{"head_dim": 64, "norm": "rmsnorm", "norm_place": "pre", "extras": ["some layers without attention", "local attention windows", "shifted keys", "a norm on each head", "value residuals", "an embedding shortcut", "capped logits"], "init": "uniform", "init_std_o": 0.0, "init_std_up": 0.0426, "optimizer": "muon_variant", "lr": 0.00278, "beta1": 0.93, "schedule": "wsd", "decay_shape": "sqrt", "batch_tokens": [32768, 65536, 131072], "seq_len": 1536, "train_tokens": 605800000}
Each number is 128 + 32 x the weight over the matrix's rms, rounded and kept within 0 to 255. Layers, rows and columns count from 0.

# layer 8 MLP down (transposed), 1024x256, rms 0.119, rows 735-787, columns 0-63
[[172 205 153  94  92 126 162 135 161 153  94 126 138  85 171 139 136 120 184 127 136 133 102  83 155 111  97 226  76 132 107 136 146 126 168 113  98 145 130 126 145 177 162 122 119 146 120 129 127 110 103 175  86 165  99 119 110 135 125 155  55 170 154 123]
 [135 112  93 157 121  94  80  47  87 111 142 138 155 119 140 102 128  88 148 173  67 157  96 139 128 160  96 115 151 136 135 169 136 116 178 158 186 136 121  79 134 140 110 111 151 105 122 114 128 139 129 117 133  74  88 131 106 128 195 102 174  80 107 172]
 [148  64 153  63 100 133 133 130 143 119 139 152 127  93 166 174  98 185 117 125 115 108 139 101 155 147 118 123 178 138 141  93 116 184 102  86  97 110 162 178 148 123 130  84  73  94 121 142 136  84 172 143 124 131 130  52 103  68 100 103 109  94 185 155]
 [ 68 142 160 105 149 142 106  93  86 109 139 156 163 145 145 171 119 111 152 113 121  52 122  63 145 125 125 124 120  97 101 125  82 196 112 173 171 133  95 110 122 105 125 118 121 105 102 131 106 152 150 174  96 187  99  47 140 154 123 138  92 160 116 169]
 [ 75 122 135 126 104 142 121 189 126  99 109 104 112 137  58 145  67 108 158 176 103 149 146 139 109 144 126 107 128 155 139 133 144 113  97 157  91 167 135 112 164 125 146 146 122 171 144  85  67 148 178 161 161  52 153 111 151 144 137 117 120 108 158 124]
 [140 129 135 155  90 104 116 135 130 137  81 150 117  94 133  98  72  71  74 159  82  80 106 157 110 111 164  90 104 121 152  70 177 114  93 142 158 115 119  80  87 129 132 123 128  98  81 136 100 176 106 102 147 135  90 154 130  60 212 112 107  74  64 152]
 [114 136 124  98 157 128 110 145 106 134 122  70 142 112 143 130 106  87  92 204  90 146 156 140  47 134  88 183 108 147 168 199 113  87 185 128  97 102 105  74 135 165 178 140 142 107 144 128 119 125 135 159 136  73 124 177 131 145 129  91 108 158  96 177]
 [182 158 120  78  79  86 185 122 144 120 115 129 149  97 111  90  94 153  88 132 104 157 135 149 123 117 120 130 156 105  86  71 105  76 139 150  74  76 182 121 140 175  66 104 132 108 152 146 170 115  74 126 177 156 169 148 174  94 156 144 118 184  87  67]
 [132 145 135 238 170 161 139 123 151 164 115 142 131 106 148 173 133 139 130 132 112 117 172 131 159  95 162 134 203  67 164 180 122 129 161 169 102 105 119 132 180  98  94 133 108 167 121 119  87  82 188 171 150 127 150 146 146  91 120 107 175  97 128 120]
 [127 105 163 143 110 173  77 122  80 145 139 108  65 151 102 100 141 120 183 130 134 120 132 209 153 100 115  61 140 124 164 165 162 109 105  82 121 113  94  97 119  68 134 127 164 179 116 125 150 144 156 107 138 157 117  69 118 111  62  77 114 158 183 160]
 [117 128 158 125 187 112 167 157 140 135  63 146  88 180 150  99 149 187 166 133 102 100 168  66 197 163  70 125 149 159 164 122 168 119 129 106 105 137 128 119  98 101 141 154  78 167 137 107 156 110 155 128 132 126  86  88 179 120 126 132 120  91  76 124]
 [147 111 120  79 126 149 133 104 173 158 133  77 107 108 112 113  78 126  91 155 113 130 152  91 166 144 128 146 133 129 137  66 166 120  66 130  74 173 131 110  43  87 130 149 140 132 129 150 132 141 138 125 142 131 131 173  63 154 117 121  89 175 168 149]
 [135 109  97 141  71 124 114 171  65 142  74 195 137  72  50  83 104 146 130 104  93 159 158 136 142 162  97  85 152 130 113  71 171 147 124  97 139 148 129 176 136 130 121 155 154 111 126 119 124  95 184 112 124  94 167 105  91  89 158  94 197 150  80 115]
 [167  84 185 163  99 169 159 124  96 172  89 157 136  91  92 113 110  97 164 156 206 115 143 107 141 117 124 122 114 121 112 172 150 120 146 182 173 138 129  81 155 122 132 105  57  56  84 148  62 147 118 201 169  86 133  93 122 123 148 129 122 141 108 121]
 [163  97 134 107 111 128 115 115 104 169 121  68  25  98 161 148  81 118 138 152 124 100 125 118 147 163 129  71 123 167 123 132  93 131  73 214 118 112  98 100 127  83 160 125 118 137  40  95  55 124 131 188 197 114 124 165 145 147  79 166 112 102  49 107]
 [ 88 121 173  98 153  96 131 161 100 129 116  76 130 178 105 117 108 182 114 107 136  88  81  81  73 117  97 140  80 177 145 159 102 177 152 160 116 198 124  86 157  96 155 156 127 125 126 180 130  76 166 142 157 145 122 119 132  78 143  93 130 144 161 134]
 [120 159  93 124  84 124 142 183 160 137 162 186 103 144  94 127  84 115 107  76  96 107 197  96 172  98 111 180 125 108  77 138 103 151 108  83 147 121 150 118 130  90 144 217 155 134 154  95  86 147 119 141 105 102 148  95 156  99 157 137 113 146 128 133]
 [122 163 131 129 132  73  82  82  86 102 142  53 141 143 171 117 101  96 118 175 147 158  88 132 143 198 120 119 136 189 143 116 108  88 144 102 121 136 117 117 201 140 106 144 140 147 108 126 128 134  90 157  55 161  95 127  75 169 105  67 111  75 189 132]
 [108  80 107 119 118 138 124 124 132  89 136 166 137  93 102 166 127 144 154  56 154 135 125 176  73  93 126 184 112 103 136  86 152  70 159 146 132 130  92  76 159 155 149 149 109 147  97 109 164 141 105 187 150  58  71 123 119  76 117  97 148 146 118  93]
 [133 158  80 174 139 177 115 170 126 143  95 120 106 168 140 136 161 117 115 151 193 164 113 110 143 122 135 133  70 178 155 135 150 117 101 166 173 100 118 133 189 113 129  88 116 137 182 137 117 142 101 122 128  99 141 111 134 150 128 178  86 115 115 116]
 [136 131 139  91 126 114  91 116 185 196 133 173 120 133 135  76 156  99 139 136 111 142 129 156 163  90 111 150 135 158 128 141 135  81 111 151 104 135 137 145 123  53 149  93 148 160 121  80 131  51 101 140 136  82 119 107 140 182 148 137 101  73 142 108]
 [194 115 108  74 181 107 149 150  99 137  75 110 176 103 138 210 127  81  93 108 147 111 165 151 166  70  89 185  93 132  97 138 165  93  95 161  80  58  70 118  92 130 185 121 129 105 151  79 144 156 110 142 162  91  77 143 125 141 137 132 102  74 132 113]
 [117 147 127 130 171 116 128 102 134 154 140 122 115 128 150  99  89 125 159 181 113  89 164  61 163 104 160  79 159 160  84  90  96 166 178 142 127 180 106 151 119 113 156 104 174 175  91 131  86 100 168 151 159 136 157 128 108 157 107 117 146 126  93  94]
 [173 141 125 116 115  59 141 141  68 159 122 114 179 131 100 136  84 116 120 158 126 166  89 153 111 116 105  82 137 101 157 151 169  93 110 132 147 101 200 136 108 112 122 209 121  63 125  84 108 122 112 187 183 105 171  99  96 123 157 111  84 149 113 133]
 [106 105 112  92 121 116 112 146 107 158 101 100 131  89 120  94  30 158 104 117 106 128 121 138 144 120  52 103 141  87  83 122 145 120 113 129 114 168  80 120  87 107 167 168  92 161 124 178 127 171 130  88 148  95 181 116 146  46 120 114 134  89  73 206]
 [105 108 144 106  77 138 180 135 110  77 121  55  96 180 151 112 174 123 121  98 176 153 122  49 167  92 106 183 128 120 178 146 154 101 158 100 105 118 124 113  88 193 127 151 125 117 118 138  93  52 123 163 144 119 139  97 146  91 128 123 132 135 116 144]
 [109 159 123 116 105 150 161 165  97  89 150  77  87 120 100 125 173 141 164 171  81  81 112 127 148 149  75 131 138 136 118 128 185 115 127 148  88 138  97 117 154 148  56 157 145 135 124 106 130 144 150 147 193  91 122 164 166 127 105  95 151  91  92 132]
 [158 117 155 167 150  98 124 173 152 145 124 152 168 247 121 147 151 111 147 141  68 140 121  96 180  86 151 146 104 158 101 178 139  68 154 145 124 141 110  59 151  79 126 123 128 118 144 176 128 131 111 128 132 129 130 157 103 152  95 165 139 153  79 152]
 [151 131 141 121 130 153 153 147 146 119 117  80 166 136 104 195 133 132 141 114 161 181  97 108 127 124 152  89 104 128 143 114 153 120 149 144 124 105 147 142  99 109 135 159 125 140 179  82 115 109 154 138 171  72 144 135 165  95 120 155 127 145 142 130]
 [102 128 130 144 144  89 134 109 120 140  85 102 145 162 131 195  50 123 147 166 193 176 160 153 176 119 142 140 124  91 142 156 153 157 153 114 131 124 126 110 140  83 103 146 163 141 131 161 165 108 158  83  67 106 137 172  69 174  93 113 142 162 184 151]
 [161  92 123 115  69 109 158 141 134 141  80 112  82 134 159 113 127 152 132 131 114 164  56 125 114 132 163  96 156  55  59 153  77 136 155  97 135 141 190 192 119 115 157 164 105 130 123 113 123 178 127 148  69 147 111 153 112  94 112 110 108 177 123  97]
 [190 170 147  97 104 131  72 108  81  48 180 165 122 128  93 125 153 165 156 106 121 117 158 118  84 149  98 127 128  97  77 117 117 151 109 173 116  83 105 131  86 103 178 122 144 157  99 169 147 107 144 125 131 128 143 170  70 114  85 146 142 118  89 166]
 [107 126 133  87 132 105  43 135 128 129 173 101  85 117 216 135 136 139 117  45 139 120 102 144 134  99 202 157 140 160 100 112 147 116 136 162 146 133 167 125  88 152 169 152 139 127 155  74  99 109 105  81 167  70 175 126  73 153 116 150 110 157  89 137]
 [131  98 166 117 180  96 149  92 111 195  89 166 137 170 127 146 124  82 145 110 140 168 118  98 165 145  99 139  88 173 119 118  77 146 179 172 105 136 156 126 137 129  54 176 118 109 176 120 142  61 147 103 184 112 118 126 125  98  65 140 120 159 158 127]
 [119  78 115 103 177 162 111 117  97 124  92 101 178  90 157  87 132 134 121  85 126 128 101 128 151  91 112 153 132 154 101 196 113 114 141 160 163 164 114  93 116 108 144 153 131 142 116 129 131  80 140 128 152 180 109 130 109 145 100 227 177 130 142 175]
 [120 153 126 125 113 168 120 171 110 112 128 117  84 191 142  97 132 123 198  90 128 144 162 149 120 105 142 113  60 123  91 152 101  78 126  62 160 170 167 240 165 134 130 146 144 115 164 106 176 100 116 157 113 133 118  50 167 167 168 121 169  99 151 168]
 [131  70 158 203 144 105 143 107 130 110 156 107 130  90 143 102 172 184 104 116  92 166 135 119 122 210  91  85 156  43  99  97 100 107 112 119 127 101 178 109 140 128 150 144 126  90  92 165 115 104 137 135 154 162 135 123 151  58 147 108  64 188 155 122]
 [128 137 127 203 141  82 141 133 131 103 165 132 161  93 137  64  78 180 159 136  91 114 125 105 155 135 134 135 164 150 115 166 111 209  39 132 142 101 144 151 107 133 117 174 109 152 174 104 127 140 158 165 180 121 214 104 143 155 128  98  97  97 131  63]
 [131 131 111  65  84 111 141 132  64 130 170  93  62 111 149 133 135 171  98 132 112 131  80 107 136  94  93 157 125 114  91 190  87 164 173 125 102 163 110 144 107 104  89 133 134 148 159  79 131  94  89 155 203 141 150 160  51 153  30 127 166 120  82 215]
 [153 153  94 167 123 108 156 173 133  76 101  92 148 121 124 108  88 103 170 151 153 163  99 151 160  98  99 119  89 155 114 180 113 141  98 184 122  85 146 148  98 124 135 101 150 188 169 139  80 153 159 136 110 109 143 131 132 110  78 122  96 119 151 124]
 [156 105  89 107 204 139 102 183 124  67  65 135 135 106 136 140 167 150  77 133 198  99 125 139 154 124 168 153  59 120 114 103 140 204 124 155 128 110 102 108 182  88 155 112 122 151 137 183 166 154 116 155 126 136 164 120 155 118 102 173 187  80 106  86]
 [134 129 140 112 103 183 181 107 168 133  93 195 135 184 111 121 137 138 143 137  96 156  90 121 134 185 223  62 155 202 114 173 140 132 102 113 106 168 154  79 120 154 123 151 171 145 127  80 132 185 143 117 109  99  61 173 157 151 118 155 177 156  85 106]
 [125 177 133 168  66 116 135 170 119 142 150 144 130  70 158 123 207  89 124 100 105  85 198 135 137 112 175 108  79  58 156 160 191 204  56 119  84 104 166 149 149 154 111 133 113 140 120 104  82 107 133 126 163 157 196 121 134 164  75 156 147 167 208 162]
 [ 99 113 116 125  94 127  67 107 126 129  99 140  90 104 112 113 141 137 129 137 171 104 132  93 111 125 135 198 145 192 139  77 121 111 133  42 107  95 122 114  97 112 181 138 103 172 101 118  94  93  61  86 170 140  98 180 159 102 128 116 168 124  78 126]
 [112 144 150 127  91 174 115 183 157  79 142 119  97  96  98 184 150  88  82 126 130 204 116 108 138 155 129  91 128  25 133  95 111 160  67 126  94 129 163 144  63 171 158 120 149 155 172 177 104  78 140 170 105  87 187  92 110 107 176 100 164 159 103 131]
 [ 37 137 163 121 128 104 120  84 117 155 164 100 156 101 149 138  77 189  86  97  99 132 133 110 121 113  83  52 128 179 120 176 156 183  72 124 125 109 104 130 123 129 123 125  43 128  84 154  94  93 110 119 166 112  88 118 120 150 100 137 127 121 137  63]
 [155  82 151 157 178 144 120 104  91 115 116 172 127 103 197 105 120 100 177 136 134 129 118 128 121 181 136 160 222  99  71  91 141 145 102 106  74  87 154 163  46 153 167 190 114 156 108 105 133 126 100 132  88 100 145 186  74  80 106 117 157  97 112 161]
 [105  57 105 119 156 155 105  33 102  62  88 119 169 108 176 147 101 150 146 182 127 106 108 127 116 137 128 179 133 181 104 121 141 122 141 185 132 130 127 123 139  70 102 120 175 153 109 101 115 163  82 114 146  81 166 125 132 156 124  94  85 144 145 139]
 [129 171 118 141 101 167 140 140 117 173 142 195 130 106  82 147  88 158  98 140 136 137 119 156 122 139 119  73  41  92 164 162 128 133 191 196 154 117 146 145  89 132 128 137  83 112  99 124 162  84 140  74 104 208 106 128 181 121 167 140 201 120  72 178]
 [ 63 108  89 131 152 110 165  87 106 158 139 153  96  99 140 121 127 146 122 148  92 128 154 134 119  97  68 112 116 115  76 124 166 148 130  91 114 115 107 123 107  94  90 109  87 132  97 107 169 176  93 129  64 125 146 177  81  42  83 165 115 147 172 185]
 [100 145 100 186 140 141 136 125 109 140 122 130 154 158 128 118 178 160 155 160  96 120 132 130 118  98 164 102  93 156 197 135 135 144 177 104 128 125 130 156 137 108  78 155 128 134 189   9 103 171  86 129 208 149  58 100 138 134 191  52 152 100 111 104]
 [143 108 136 160  96 142  86 141 128 158 112 142 119 132 114 127 101  84  45  44 112 151 146 126 157 107 151 132 146  99 141 136 192 183 116 138  94 163 114 133 186 125  77 164 152 123 173 148 130 106 194 215  91 148 137 122 145 100 146 104  97  95  87 145]
 [149 119 165 125  83 115 126 162  79 151 132  71 139  61  74 145 161 134 137  99 158 128 109 134  98 155  79 170 144 100  89 127 127 111 123 122  76  99 141  81 119 135 156 130  77 114 153 149 134 111 136 141 168 130 133 147 158 155 106 174 106 154 113 100]]
# layer 8 MLP up, 1024x256, rms 0.126, rows 736-787, columns 0-63
[[145 156 185 129  92  96  96 150 151 141 194  92 122 148 186 151 143  95 169 145 109 166 105 120  88 175 136 133 112 173 160 115 161 149 157 127 112 146 141 155 131  81 111  81 126  92 129 124 130 147 163  86 111 134 198 182 148 181 120  62 154 177 153 146]
 [121 141 165 163 124 135  66 151 146 153 146 176 149 169  86 152 124 121 108 157 159 195 150  56 154 215 155 116 160 192  67 140  56  74 151 147 121 103 112 107 106 166 171 124 123 138 117 123 128 125 127 141  88 139  85  62 188 158 109 143 131 109 140 114]
 [151 139 153 120 155 120 153 153 134 149 161 129 141 169  97 142 149 161 117 131 128 164 125 104 132 131 104 130 163  89  84 112 156 134 180 135 175 154  71 159 139 150  91 169 151 181 118 149 136 163 119 187 165 179 153  86 223 203 136  89 129 164 128 110]
 [117  99 145 134 141  86 107 116 159 194 199 159 163 110 136 102 108 163 109  96 113 127 111 148 181 124 140 115  74 105 149 111 105 194 137 154 120 122 134 142 115 123 134 164 138 194 141 143 137  99 110 115 162  83 150  95 130 108  91  89 171 153 189 137]
 [103  73 119 171 136 133 120 113 163 107  67 148 109 142  80  93 110  82 111 153 141  89  98 180 127  72 141 140  86 134 185 139 124  74 149 165 164  81 124 153  96 165  89 120 112 162 106  95 135 126 155 145 119 114 119 114 113  78 145 189 143  93  96 146]
 [107 151 173  79 115 103 105 119 134 132 105 133 175 153  96 113 133  94  78 115 102 131  99 125  98 130 127 135 163 143  54 128 130 134 102 119  72 162  88  79 146 190 145 109 148 158 135 153 135  76 106 110 112 142 205 116 106 149 104 128  80  82 145 147]
 [130 161 117 136 140 147  89 147 123 108 181  98 137 127  89 145 121  65  53 176 159 150 105  77 108 166 105 127 107 119 124  92 132 185 169 131 135 204 145 133 200 128 114 145 158 145 135  87 144 174 106  49  82 175  62 129 148 154 104 152  94 147 114  83]
 [141 140 176 148  70  95 103 152 106  93 102 167 106  98  79 135  69  90 100  82 156 192  96 152 111 101 131 155 176 146 113 139 104 122  60 159 146 152 117 164  83 101 140 147  80  83 143 119 100 113  90 137 150 139 104 124 140 145 131  66 170 180 125  71]
 [ 30 129  70  76 165  96 100 133 114  95 162 209 119 163  93 170 137 151 185 114 176 175 158 133 139 113 127 141  95 129 109 191 128 131 162 113 125 106 136  44 115 118  66 137 163  97 117 175 117 154  86  68 149 124 173 108  95 160 117  99 100 131 127 165]
 [117 151 113 152 164  55 169  94 111 139 124 182  54  75 149 161 123 202  86  93 114  88 129 142 130 176 132  84 100 107 112 146 204 105 122 153  72 192 160  83 145 105  68 159 123  97  80 205 130 153 102 145 160 147 209 111 113 137 130 120 120 108 110 142]
 [ 95 130  99 124 119  77 119 130 118 108 146 172 103 187 130 101  44 102 155  97 141  90 176  95 102 100 148  81 103 139 179 146 167 163 148  95 171 125 123 201 101  90  91 162 118 130 135 150 122  92 131 137 138 157  92  67 136 161 131  91 127 126 114 164]
 [117  47 122  77 148 133 143  92 119 132 151  79 101 130 176 103 107 102 131 134 141 183 164 184 174 105 131 117  98  78  70 127 149 138  69 177  90 111 134  71 135 114 148 180 148 116 109 105  98 108 177 152 132 147 180 144 116  91 112 176 108  84  97 114]
 [182 121 116 174  96 120 131  79 102 130 183 159 142 137 109 152  97  81 128 121 184 149  63 127 137 128 103 167 174 168 155 150 161 125 100 163 197 168 116 110 113 121  43 172 147 135  93 174  30  75  67  58 141 132 159 163  76  82 109 120 141 133 128 146]
 [128 160 122 125  91  86 135 113  62  81  93  95  90 120 123 155 128  78 126 130 112 103 120 107  95 119 151 144 134  99 134 115 140 133 169 106  66 105  84 149 124 137 128 140 118 122 145 143 154  94  90 109 180 134 123 128 130 153  98 108 128 144 136 139]
 [163 147 114 164 140 137 183  76 124 151 128 146 162 117 101 144 179 113  84 123 112 151 147 206 131 112 143 119  60 129 141 143 138 147  92 159 105 113 149 218 139 149 132  43 110  88 126 155 118 137 113 151 154 124 189 126 180 114 107 123 152  86 142  93]
 [125 152  74 147 213 140 134 127 126 136 142 177 155 123  83  89  91 157 179 144 137 163 140 114 105  82  72 150 176  72 127  91 113 105 135 103 106 164  87 110 178  72 122 153  92 121 176 106  99 170 128 152 189 110  51 120 151  87 133  76 143 145 111 102]
 [132 135 103 145 132 133 112  62 100 101 107 165 141 143 219 102 109 118 115  99  68 127 145  85 184  85 123 163  92 163 201 164  94 140 113 130 109 106 102 105 107  95 174 123  59 161 169 127 153 133 113 183 115 133 140 142 119 139 183 104 127 139 103 143]
 [139 103 105 135 171 150 126 120 111 133 176  81 113 144 129 145 143  66 163  79  61 160 131 184 119 152  99 141 146 116 121 147 177 132 131 155 184 141 132 103 137 115 157 128 113 155 112 104 165 138  73 140 117  99 165 143 157  70  82 127 132 147 155 160]
 [144  72 155 101 123 112  76 128  98 129 104 101 111  84  96 144 146 151 134 105  73 137 177 156  80 138 144 160 127 132 116  65  69 110 162 120  77 113 134 166  78 189 126 160 129 123 203 151 137 168 118 134 129 119 163 119 191 135 126 111 161 114 132 130]
 [ 63  41 148  70 151  78 116  63 130 203  98 142 104 102 192 167 105 121 184 112 100 192 114  88 153 116 125 161 126 166 150 143 135 148 138 180  94 173  81 156 199 119 127 121 116  91  93 143 144  49 177  96  53 127 104 200 170 123 123 154 176 100 182 158]
 [168  87 155  90 141 140 160 145 186 132 137  90 155 193  64 129  47  22 156 155 103 130 121 120 111 126  90 203 144 129 164 101  70  95 124 145 154  99  92 135 127 145 183  95 132 127 158 145 143 161 117 118 155  88 144 130 116 122 111  39 133 114 109 135]
 [154  81 150  94 150 123 132 152 118  91  84 129 155 139 123 127 175 192 156 118  84 113 107 148 163 144 181 189 153 118 180  96 102 121 130 151 180 174  94 166  90 130 113  92 205 167 159 133 151 119 111  97 114 187 132 149  86 107 120 130 165 126 116 137]
 [133 124 112 152 174 107 144 177 130 169 103 140 125 113 196 196 115 170 156 141  66 117 150 102 114 131  96 112 184 102 169 144 118  76 108 111 179 160  70 103 120 164 148 113 164  96 120  75 154 160 103 162 115 105 140 119  83 137  79 161 182 160  80 134]
 [128 134 120 157  97 115 136 148 138 137  90 130 120  94 147  87  75 143  76 108 108  98 176 138 106 106  92 171 108  72 129 162 174 150 129 146 130 157  87 124 139 124  97 149 147 142 153 109 103 225 115 108  80 105 167 129 144  62 126 205 193 150 136 165]
 [132 109 137 113 138 144  91 151 143  92 129 135 109 133 134  69 151  80 167 113 179  85 101 154 104  92  94 156 150 114 162 125 172 148 153 107 154 110 142 127 145  81 185 188 101 133 132 171  78 113 130 134 106 135  86 137 115 134  93 114 142 168 117 144]
 [109 185  93 141 185  97 134  69 104 111 116  89 164 128  99 153 106 125  83 156 108 141 146 118 139 125 123 218 148  55 176 128 106 123 164 151 140 133  82  87 188 140 196 127 133 154  64 164 168  83 170 166 147  99 106 112 206 125 134 143 146 150 164 159]
 [176  93 128 125  79 141 140 102 130 129 135 167  71 170 163 148 131  78 152 141  50 137 137 127 107 106  92 155  66 110 173 112 105 122 100 129 123 119  94 108 123 101  68 109 122  83 127 113 140 160 143 131  83  76 115 140 110 128 136 135 118 102 140  90]
 [109 120 140 156 144 121 106 146 168  99 142 163 181  61  57 155 172 113 118 100 128 167 105 149 122 114 160 139  85 106 155 112 132  45 134 162 135 109 130 149 139 171 137 129 191 125 151 119 180  69 146 135 137  94 141  90  91 126 106 157 121 178 124 181]
 [126 178 135 160 108 146  95 114 184 147 168 126 115 156 141  95 189 132 136  76 157 136 123 118  75 135 193 135 131 176 104 129 119 150 172 134 109 194 108 173  82 170 109 102  89  90 117 138 113 125 128 173 120  99 164 126 127  98 175 157 159 147 178 115]
 [175 143 103 135 106 165 146 186 158 160  89 193  92 118 136 129 144  99 111 153  76 162 131 184 146  94 132 109 106  98  89 166 145 131 171 141  96 142  98 142 114 130 184  88 159 103 168 107 180 141 177 112 111 156  92  70 134 107 152 140 208 104  87 123]
 [189 105 134 163 192 130 114  53 122  59 198 139 124 157 103 166  90 150 136 118 121 123 127 115 125  82 168 144 128 137  88 118 127 108 146 146  95 127 114 138  93  89  90  79 125 111 148 136 117 146 189 142 139 131  97 186  72 102  91 168 114 110 112 120]
 [125 128 126 108 183 137 169  92 163 158 110  99 115 118 201 152 106 180 142 150  93 158 156 133 174 213 122 118 103 155  84  97 181 185 134 124 156 136 140 117 189 149 130 123  87  86 185  99  36 117 146 159 172 146 183 138  85 159 147 126 185 107  76 112]
 [109 116 129 150 149 150 155 130 160 156 115 139 111  90 107 167  92 138 153 121 153 120 108 148 110 148 139 143 177 131  94 126 169 103 115  63 184 157 158  71  92 117 204 116  73 140 159 147 154 194  96  66 125 141 131 135 145 183 165  97 158 105  94 165]
 [125 124 146 135 142  82 109 138 169 115 165 114 162 120 107 145 136 100 159 112 191 141 173 130 124 129 105 124 121 127 199 120 148 137 189 132  86  97 110 153  78 145 130 139 102 147  68 185 163 153 143  85 122  99 109  94 134 105 130 104 157  77 119 136]
 [129  59 109 169 100 220 115 162 147 143 153 208 116 164 167 131 105  76  58 155 152 100  81 160  92 166 117  75 159 138 123 142 145 119 130 137 177 156 132 120 108 171 122 135 126 131 170 142 132  99 114 133  84 118 162 114 167  91  97 121 162 146 175  65]
 [ 66 151 109 132 101 172 123  96  65 115 149 103 175 161 110 121 152 157 150 169  61 110 115 145 128 140 137 155 190 134 162 145 173 132 135 148 124 160 147  86 139 116 131 119  99  93 185 204 161 121  96  96 123  81 208 170 108 123  97  88  49 108 125 153]
 [146 158 143 123  94 132 137  97 148 130 187 136 107 117  48 157 150 117 173 156 114 119 179 163  99 176  90 125 114 147 186 154  99 166 128 112 160 123 177 126 197 166 146 166 173  93 158  76 141 117 109 119 147 174 135 154 143 133 114 152 134  87 140 116]
 [154 103 110  96  78  79  94 102 130 169 200 156  75 126 153 126 128 138 169 139 190  95 146 164 109 171  80 185  83 105 122 134 159 106  43 130  81 154 143 120 101 185 112 109 144 132 119 115 144 100 118 125 122 150  99 152 134  61 111 133 132 111 122 109]
 [124  90  95 135 140 169 105  99 114 181 144 191 178  78 197 127  96 150 184 146 151 130 157 120 112  92 164 114 175 141 162 147 120  86  65 124 186  95 140 107 159 100 128 207 134 146 145 133 136 158 140 107 121 159  82 162 119 106 114 106 141 104 109  95]
 [201 133 113 111 125  77 106 142 105  72 178  97  88 120  53 157 116 102 131  99 143 168 129 153 128  93 118 140 146 163 144 104 139 139 156 188 148 104 159 143 146 145 105  84 179 166 158 169  97 170 138 160 185 115 109  89 120 135 126 126 137 117  98 143]
 [140  74 127 125 157 146 154 122  91 127 122 170  80 124 112 101 157  94 193  97 147 131 198 134 150 190 158 131  95 134 109 161 120 119 172 164 101 131  79 143 123 118 117 114 137 117  99 112 156 109  76 101 101  90 177  89 141 126 140 138 127 100  93 137]
 [131 105 158 113 126 107  89 204  83 135  86  99 146 154 119 151 157 168  61 118 122 104 174 145 106  85 110 154 109  80 149 110 137 147 133 126 159 158 105  80 178 105 100 127 109 152 167  67 168 106  75 149 128  73 118  92 113  83 136 114 153  83 115 134]
 [132 137  73 147 150  98 154 128 132 134 133 104 143  91 173 184 171 148 124  75 121 115 129 150 158 138 104 154 119 144 122  50 141 174  26 111 156 128 102 198 106 139 161 161 123 145 192 117 136  91 176 112 109 128 148 140 140  67  94 182 127  90 129 133]
 [129 141  99 203 158 146 114 139 160 118  92 137 104 116  99 211 149 104  67 135  92 166 139 165  99 149 150  72  95 118 129 139 192 185 115 105 156 122 103 108 161 139 114 138 125 185 146 165 191  92  65  99 165 104 149  77 198 181 142 103 122 167 179 159]
 [120 156  99  71  90 137 197 135  51 168 163 110 134 110 140 133 139 132 103 145 113 114 114 104 139 155 108 121 150 129  83 180 149 145 116 156 146 114 128 142 169 110 136 122  60  95 199 142 113 102  70 108 123 155  99  71  45 136 174 138 120 196 109 101]
 [100  91 170 131 112 152 114 162 157 150 125 106 148 121  93 175 130 148 136 125  95 114 105 136 108 173 113 147 164  94 136 108 166  95 182 143  72 182 145  70 126 148  54 150 138 125 134  93 115 107  93 119 108 112 168  98 165 169 133 146 156 111 153 122]
 [132 142 102 159 124  99 127 176 158 172 130 164 108 156  85 136 138 124 137  79 159 144 200 139 115 151  96  77 155 120 163 167 125 151  71 102 135 152  98 113 133 139 156  96 147 147 130 131 108 159 154 121 125 135  90 136 112  59 122 179 190 114 137 127]
 [165 117 102 120 131 115 160 155 119  71 138 120 104 140 149 149 161 145 159 151 122 145 110 154 175  96 148 116  71 167 108 163 170 173  98 121 183 131  87  83  84 107 112 140 151   0 148 119 141 127  85 192 101 172 174 146 140 136 164 113 195 124 127 156]
 [131 122  81 163  96 167 111 178 114 146 151 126 109 211 178 119 126 153 143 143 167  98 138 146 102  66 108 168 141  97 169  96  70 121 130 114  94 142 141 145 102  91 144 144 116 155 133 128 118  91 100 125 127 186  66 110 143 194 125 117 121 129 139 116]
 [ 79  94 107 147 129 122 140  92  81 191 137 162 158 107 117 113 137 131 167 105 155 118 148 159 100 135 180 145 161 167 148 147 173 143  98 148 136 151 131 170  90 133 123 107  73 119 139 166  82 178 155 115 143 126 197 159  71 133  95 200 194  83  87 221]
 [162  95 120 183 115 150 146 116 153  73 155 112  87 171 100 145 122 107 139 147 131  61 155 197  92 158 150 121 100 149 113  83 108  74 189 121  81 185 118  74 116 166 113 123 139 116 118 113 103 133 167 124 146 106 141 164 119 165 112 152 184 117 225 154]
 [131 123  97 163 119  99 119 119 128 131 106 140 122 114  89 136 101 108 104 136 104 138 154 100 154 115 138  88 103 142 159 116 143 181 117 126 126 125 132 138 103 171 135 144 158 141 106  97 111 169  99 139 172 118  91 159 150 146 116 119 152 160 177 133]]